Part of a small language model's weights.
Training: a variant of Adam for these matrices, 728M tokens, 5551 steps.
Each number is 128 + 32 x the weight over its row's rms, rounded and kept within 0 to 255. Layers, rows and columns count from 0. Numbers have three digits each. The size before them is the row's rms in percent of the matrix's.

# layer 2 attention value, 768x768, rms 0.0251, rows 195-228, columns 0-95
104:149105099160151144081095139176138133099157142170100141173168107104158087096152107142148137178136142080112127135144088097132121060096120112124137120095084143117164086108132161113091164188138104092137141141099128137072104101150108185084108163132177158091139183157161171077090175081162083137
105:113159096208101160189092157166168179140120087135177098147119153178154133158132168179140117140132116123153160121173162161123156130118096144139091118092107059118185107117152173148120137072154126146153120130167153094136157113117168161105100112077130154127093136119118090139095125078147154087
105:153149151140141180107137132147115137070126088084136161130163139129150080063154138069105123096162137111170205078104186139166097092123118149131211150139084135178114079093097183093121100136069123175144133096108169117129117158166090114095095103139123137147137147124167137163178098150177177124
103:106084094135122162100167112194134180157149140104110174109155107120092117140090128135119150096162151149156134104166123149153135109157125148171122101120193117155168078158107176164087127151139129118091090076132095150091163105103119129143097112132169145107098174133111074133135145119172087108
106:174120119124103130091167162187120136078152146171113147146135104087130191145175150082119184085158172108172109133094111154108159166161153076146086142161135176105155152125144168111180150113117124151113149194142149173055157154136148133084110166128100045159123077140105175126069083114228147109
108:158085142121128071165129126107083101089143105119144152066161155062098125147121100062091151142136080115105095115152179129157119125184129135116231088167163102108121143141202135164115092138110116151157172140113126099128118104101141114113181133105158132111104084090174158163098139129120082081
099:111095173080159170109107166071140101182127167111128100090127120128099202154102146081184109100176100189168131177103104116098112158086178123107150136165208126119083174088132125141155138100108138133122174114086125142069118149079111085105116130162131144073074172133116088105160135192081126144
095:154102129136166040132168135165102152149104173145105123144119148105175194141107150102098140121204125116156057178158074094140117162171141084156125110162129123154140143129171101157160113113108115080121134098123121118119104112118069115115126161165162142118144176151127160131174113122107080090
100:155135110109128112107110135155086067092127142132109109107148173107114166123124138188084075107126097123108159147158149144126175130169118105121116090131107136125141144154190099179135130134120156187102163092092121208192077136153175102133102160202109145094139089111143108110089142155142118164
104:127081128075174121125179101164165111153151102125107062140090124149119142148137091196143181147074072091139119197121112173191125137120090158119089138154099149138125161180172114129098184177127086131107146095129115201173111150099175131165151137118147102091142108104128092184078103146087117176
102:146083112154112111122145096148074122083180077070154153147154133167139143080077132148124095113130132153129078130114142114092084147109171080088137135152087114120145149077096066128153093163169058146139150079125178146099081102100114100150118107129121077156146189094124143127168166116101174096
107:190080130096153168100133138160116114131105150147101192130153166157105128083138132095123094096129092123132119150085144117120140163080146185152080128101124105127173106168101094110078094155115132074101109093172115098117101074153156120139097139175116111156169122147058118129139077122121133162
101:107149152070076172138086129113149076073141101158158095137205102112159126134127165088095117093117125102112086172095083097156117045157169083101163121091090112139091163126174154128179117161171118154101118099090100074105103144078124152119091194144123171126092127142169152117152183116128146165
099:199157093065144083148130076137156080112128111165139131145125162116164209093149113059142072174144141156145064078151142148155092126090108186136108073151084095133156104146155116111092076167159093108172159173152117132117101144080109088142124068143158147145144192086177118095093109141103145157
110:111098146155091124145096120095082169154120117078088140189127110118171108170115189138161084127158085097192169058114192133160164151126100164162045136136158138147112103155113131167068106117106172084088079127205139112151092144174074103177085179117150126129135142122124104062115060073173126122
107:124184136115094112055172147100109120145078118154187111094085104112121108142080138132086126169137109170194170173115164171153126159169107076162163124131110062185111156170155120091124127143089099118153131138101161169165091113125141137142145099144136154092080133063116154159133161117149158111
106:106091140155139098056119107107175072168098154107097157179165107170164117158083144134076091153180158167078143102166079209133082139137103140136053111137082181108149111115089174130180079152125121127078114148189183135096082122089091129077104152137098091100093182109143123154118097131206113159
101:130168169136123043139152137107128101133082112087190136082143082070175143086099109097126159190066109099095090131095086060154111089165087097121131148146130162155150181112150171136085109136159114093080133179040099106142096186118179166176162123131160215077103076129155061125144127129154110117
102:072176142156164121094114129124066134085123086074108167171098141063119113129188155156080138117135135136166134132150184163196152160089129124144146084099146204160079172155110201097139163142106074078151149117121112149208131102158146084089183136130154122131125093134130081162132165169133153177
095:137086145186131111125123114198108157113162106111148148158144138109132112142073129119176152103149130114136095105096164130113142151083094112116119157095067137078082128068171129179103090157135075092086095158175136142063130158120084103131118078196129144082125114192073156058120136150098167145
103:162162101080121136098094054119112101090134151124119096132159140155149120155060124161096082140096107135159123133151101080088158126129125168117188154102129177087157129095079102131099069139087085073179078128162197126179096113170082096107102107160148157111139160098067166154094086107088150193
103:100134163137091118134179118206083139114211073093117121165184171066072174132129119125078099151099191113116105145098152078173148146109146105112114139179144130165153092072159072170123137107077193186121083184148180135103152153163149111136094153099100130179131142172083103153121129119164136167
106:112101171168122111172093143193117080084171153164074184176090150121122158193127147107170121115132079082123098113100128140107097139178149080105156150116151109118172132135110117183105174152151153117116138119172164154107132131170090088110128159146121054165081086093187136093051107103169068090
097:094172136160110122060149084105089100090154075091110141152124197099145125157144151095077147066180156105166186083114201126098150156140096061150126094101124130172137070103116153111108136135075103112133096092103199089140113119093108176053107089053115140112084097162162196190102161100187145175
102:183121147118123128102103166164081142125107133100161116195198177083140134161054179075153159128166066077087113070157104134123095103129124184109150100085066102131166101115114098153133104146138104143145119090099058119119160153155084125132183113171139167111082119140080080053120101161106135115
097:153116178062181186155085149135107101107150103158121143129107117163089151171153127117166162073154177152115186149120125142122140157095117128127208092158116113153145119086113170116184156161173163173169187076139108079193174135136147137100105144084159076159169102132098174138184098147114131128
094:114140073195146130189182085136160109142162172131129190169119138094108122090127087104116131086120111174106105129154155115072102173176115182101092142172092130119179101124083083108123109167145114104149133167144185172149168176122112154095159083180155053144137176093078127139149168140181166096
111:142151149121125150102166132129144076110120129191177086117142048153113125162139112112126125148099121159153091228113068081108115157147112116165157135126137106119085126159173123092114176160080030118149112081137125109125120141123089154131107162104105100134075145084129139205124125160121143127
106:145107098123126161095155087130123096103055145089084141161125160157188178082092111080156109138119104149135158169165155147069145101115139108103152136117157149143131122130124101115083104138131147142168159066117092043140073131184110100138158159144157179106131138183133142139148161151138137113
107:065129142103131138129144133153164083103142117107159094129131086202128090155061077177141159123178175192156125110148124165093138133133106130088144128114098093108082118075124129133156121057117117135127142107122116102108149117122137111050142074106157169106128171169104065128121090101076180116
103:125132120163129188155123164118106100160180165081113098159123163145103154115121146181051160105106198152143157108183124197137149106176172121105064103159148197173144104064136148145157166138146148102140102144179163160085107125155120067108115177085102143126099091116098110071120088090160140121
100:113102086189105095075085150134072136165148118149145137165113183139155172137186134162158186108124159142099160115152118149126151105100082160178116151079079079152145168080105184146127094145145086110132143076127138073146113146154154133060125148099116072105133133088088121115127107152083168199
100:099066093181169151186087156126156161129154150110123052151100128112149136109198083091144103157072156070084081158122109148103151154089071088111161110148147063134117162162196192171053199175138077100111185142130101112122179096122151139141181167068103109126115146110128154129101157094142126120
097:188116119165123156094150184145176090119143098125126132099121083149084077091160127121105110124135127105112148116113138125121129135126120115139101120151101180118123141117079171100132117104125133095117137146145126110131152126121125048122164117119088128175124100134132147086112168082200108087
# layer 2 attention output (transposed), 768x768, rms 0.0201, rows 195-228, columns 0-95
103:121134102074101140081132134124083189095146099097157077107088180137112174168103110110105140105131159102148144117165195077160134129152129106157093143116132158153111141073158135124128078126094192220171105110095136110138171200116145116169179089135124101135096139162130132120155127136114128076
106:167134106071102149072117160065072101109205164139069147088175157092094162092121043088075095146146154088081117118104156071123053144194117142138133165161149151138140158117104101150075133113150121085140099139066173122168065132147116148171126088197113153174136138156149162115072099149100136135
109:096165148122109090130116134077119103146096157181129149110177118151127155158105128125151129162137134172102082110101152114037080090121135100179132075096192166126073154104123104117161163147155145135093174134135181141133120139099122165204074142182071100152157121142095123074097102088059137132
101:120112113085144130144132125091134094103193176112054172139089129127126148106170150163113083124148151111151080199116077127119102144113150126073103182187067112090144096108137132187124121093166061077139150142159122114135116067145159122144109105122135115124150085086153134179050127113157139123
102:120076132087078091163119059102142159146104156064092128093103144117148068113084139153188110131125140152124148144143078106153095116083137110090111144146081132160163083151134164106149174129119128077146109119109088240107140162168113115142127115127185164080172135184171131115150164140071080121
114:178146119118114131086121106132149156149105094179132083145100081124158108102174151172222117129100099139114159107092118137138135148141120171092108112076128069108124109073074101126120126095069134141144131142191093159125106125125162149137095142110098105095188232157130096116137092137141140112
097:112085101150215121196147112123123173159108101103081115124133124123140062052162086155128129069090136068142160192133156150144110171109163155145123139121100123140190047182123070175084114150123074126090068145171159098166150066199082129088185113053123110173093042055107117141133126144077143186
088:053097135118165084125155127134146190142069104096130115142124098171117079171098089164174183089103170129149182123166173101167128118108139141163134145077154132097111132175082113103072125160127161197091068172094053192178193132095144155091136118076110125140119061085063082124147128136143164164
087:124133115131150149153197153140184186157133069123100088119108079165168118136149137102111150118079157079157125129150152139181177198129120194137074141116152101114093185109100132109102155127131069170180120173161081074128107097120146107095146101029160100118131211118154135162137119127176168137
101:173087173135102145111094197132129125087130101144088132134162127070113151101118157110119131138131143139186108111135119118129144160105121100132131172096124129156135123141128178123120117087113106112137127126120144042111110099105122097142102171154153147135128139173132139101137160174188113093
102:081161111094110095146160102118133110135169124121126107110058128130137081178113123133152133152163160104147115145185140093163142114102126174140084133140123136115103139125210164184118154132154168166145121179150061217130180150174124118090125113086174131100146131161156099153114097100145086100
111:100139121138102103176107119122101137138199170105121159132151138125106154116122116134103117164148134171159129142094163099119107145154049131134197152159085119094098124120147102137117148139208091162126166130119167107181084130150126143099123140089064106180088076094139133096070137068105142062
094:139113118129194106100124087101102207172090129117156062147090121089094119141125095157127177075117146112129215083118138137119067161175163174071142092126173153134150074123104148084149138111065170136162081131101182191132152133145132137161177110151148103130090123160128140066168153114059144183
094:139118128118103132155142171103103146166158112056130091082101117141133094175140180202119167113156141139123136109179127065188196155158131137136118114138112140141084147106153108113143162143101121140098126140141035165105123124167165137122159142120095129064141137134161158167126137105162118058
121:144184135149123128148139076175169099106145173152127222141168131154129114062125119118116118151139099170108130195136048188081158109106097084138130163127083100091120147106114072141166105151194107110146184104101148092108131132110126119092108175102163131172098060097084154194146146185130115106
112:127070160106147153193119207126102119132108102085130111129107114141143127146137172150173129112095115064120055119100168047143092092115170158129141133177159204140179052103161128176098127140110101059073081144120104100158153139158095102236159116132126109120133135201143090062106133091065123163
106:102139091097113141179130137160117179114174145100104139090143210132133172106137069178129110164098154082183104153138131071140115146119154127104093146131078123118152132152146083097141172118128095098180123111133109194181157112174089138150134091103179173116158055151197119086078124083090108097
099:148138127168143180103096160159136131096160118184137127134162161133116150161123127142108121135109091106163130141136175206119157163127142130128106071122121142124102175163076063114094131153130152149188136081152185088160165102133098100085122156144083085156119094112115142097146138145122177128
101:173127104115074104144139117089166180171107109157113118116140093141137162143127139157144134118083111142101171089110117138074110118137099110140109143092101075160076110103140114079174132176095114208163128130143141136033132175069095137188036115141136125118130186168169160110111147116106125118
078:118147151146083127179099092136136082110167107142181136125093188163176104132210147084111104175120141140131097142109097136148167099122115124121114106147129079138124187142140143109141155130156108116145162127151085109197147087166134139082156138036109149125110162051112102216170096084159131051
102:147115141117127125158142154134136127163143101132128120111083116164137145202147170122111148144124142166119071080118141144127136106093078123167132114131113101134076131129194142123134188173162140184116144125169025155062167167197154134175101124110103089084152170147122135151102145093176093021
108:119139165141099148156103124079187094119106115177090159128129084139176061107110146107160094146091114119134083138137110170108083136113138135128112118116109091105110143190114137149093200161237081080182158135162093201128151120136111125116126107093118145091157190137144116154114107160163136080
118:151081085094086112101135059126135159166148130129102107114117109081138093076140135132153133135136124188117169108168051159160166137145106150108130169130092067104123166130112174081124131107123099171144122132124102190076132187105166122062132103084182179071175193150140130165134120148183131093
096:130142135085104126154122109131160119124060119181138144135136082151150094122119134165176114165119141115083091120091111115111084095102182126151113103139122133125093099092141097126142150155131137132123147124151111195083185161121098134216109125152106120107188177167117102093165097165108088075
105:089137018136163089130146119102140117122194143162159122070082124172140126164179133157077104156114170151124106131093201082114119128117101183126107152160118109103072165097194088080145163115118176160166133113170124079196132099132193146116172120074100106172111126061142130208098094089131148104
090:121140146095161107092171146092155124156077115138123127157150109128160068107060162145139148119116102152098099087144122109089112084165177119182115128091158166135163122090122197178101164128157147140082076166111107149098106175090134140177131112220129138152138204109084141112153131093108108180
081:085126161077097159126148122148105106147195172114102151156115154132113147157142114171109148144168135117161128122191093114174154130116094151106155117180108148066145171113164150178120175078104124148133125121127119141153066081165180182099075101119149155079121063112194105173045112084155119118
123:077070237090194110119107156133124138108081073116137100148109088106115086179120145159185157087120121092139109115091162111138101127105147132111120133119161194112168068118111184168096123097080173094065067149139138123158174114133119113198156117160178132136155147196099123098156134130111117182
113:107140150123123141173103117138064174168123150103186142106131122137081147124136109114114166147139119133129110121135180121109104115146088116154152113122155173097129100086193076117149084141118152192057127165127167067164126131148130148108158123119097061188080091082065113081134157092081138128
096:107164141165111101150133166133148143115098132134154135113127144129141094134141083095131096137127116093148100160075175080119124092144124108165115097109136210139143125160169120131133132160128161063126121154095162110149124117136063197195114144134134144178095064130134128126168101099057140116
104:094148148100099114121134064146175164132092178139073176137133137124160126094110115131152085137136127141117133178128084133111109123107119134103112153107083122108125128188084118105143141136171068095173148126099131198119127153112121134118085112143178169112159107151178147140093130126107109135
095:199115155104110128120132126092111113088120085116168111114116143174101082180103143114142146138129128125141116099098152000137149093144183087106103118140146146171174121094189145112127138139120187105108151156119086158123109124121187150218173118175132163131117147161164185129143117118128093098
100:192115147089141121010120107122120138128122086116144116113112137142116127172096098160139160104140122186166185096111102064160138078161164114120114150073148136160186165108123127096186064065096230141153102101102099117133123150064182139113110142210134180112130109192129167157162144184167089172
090:134137140089136148165102065156099159146092166082155132154098171123150172118156077172116098157125121101155148131119071132178109109130161116065132159202121092127163086133160082139176101149122068078146159073111132195096127115112093171143079148130175174098118133150152124112058157104085128141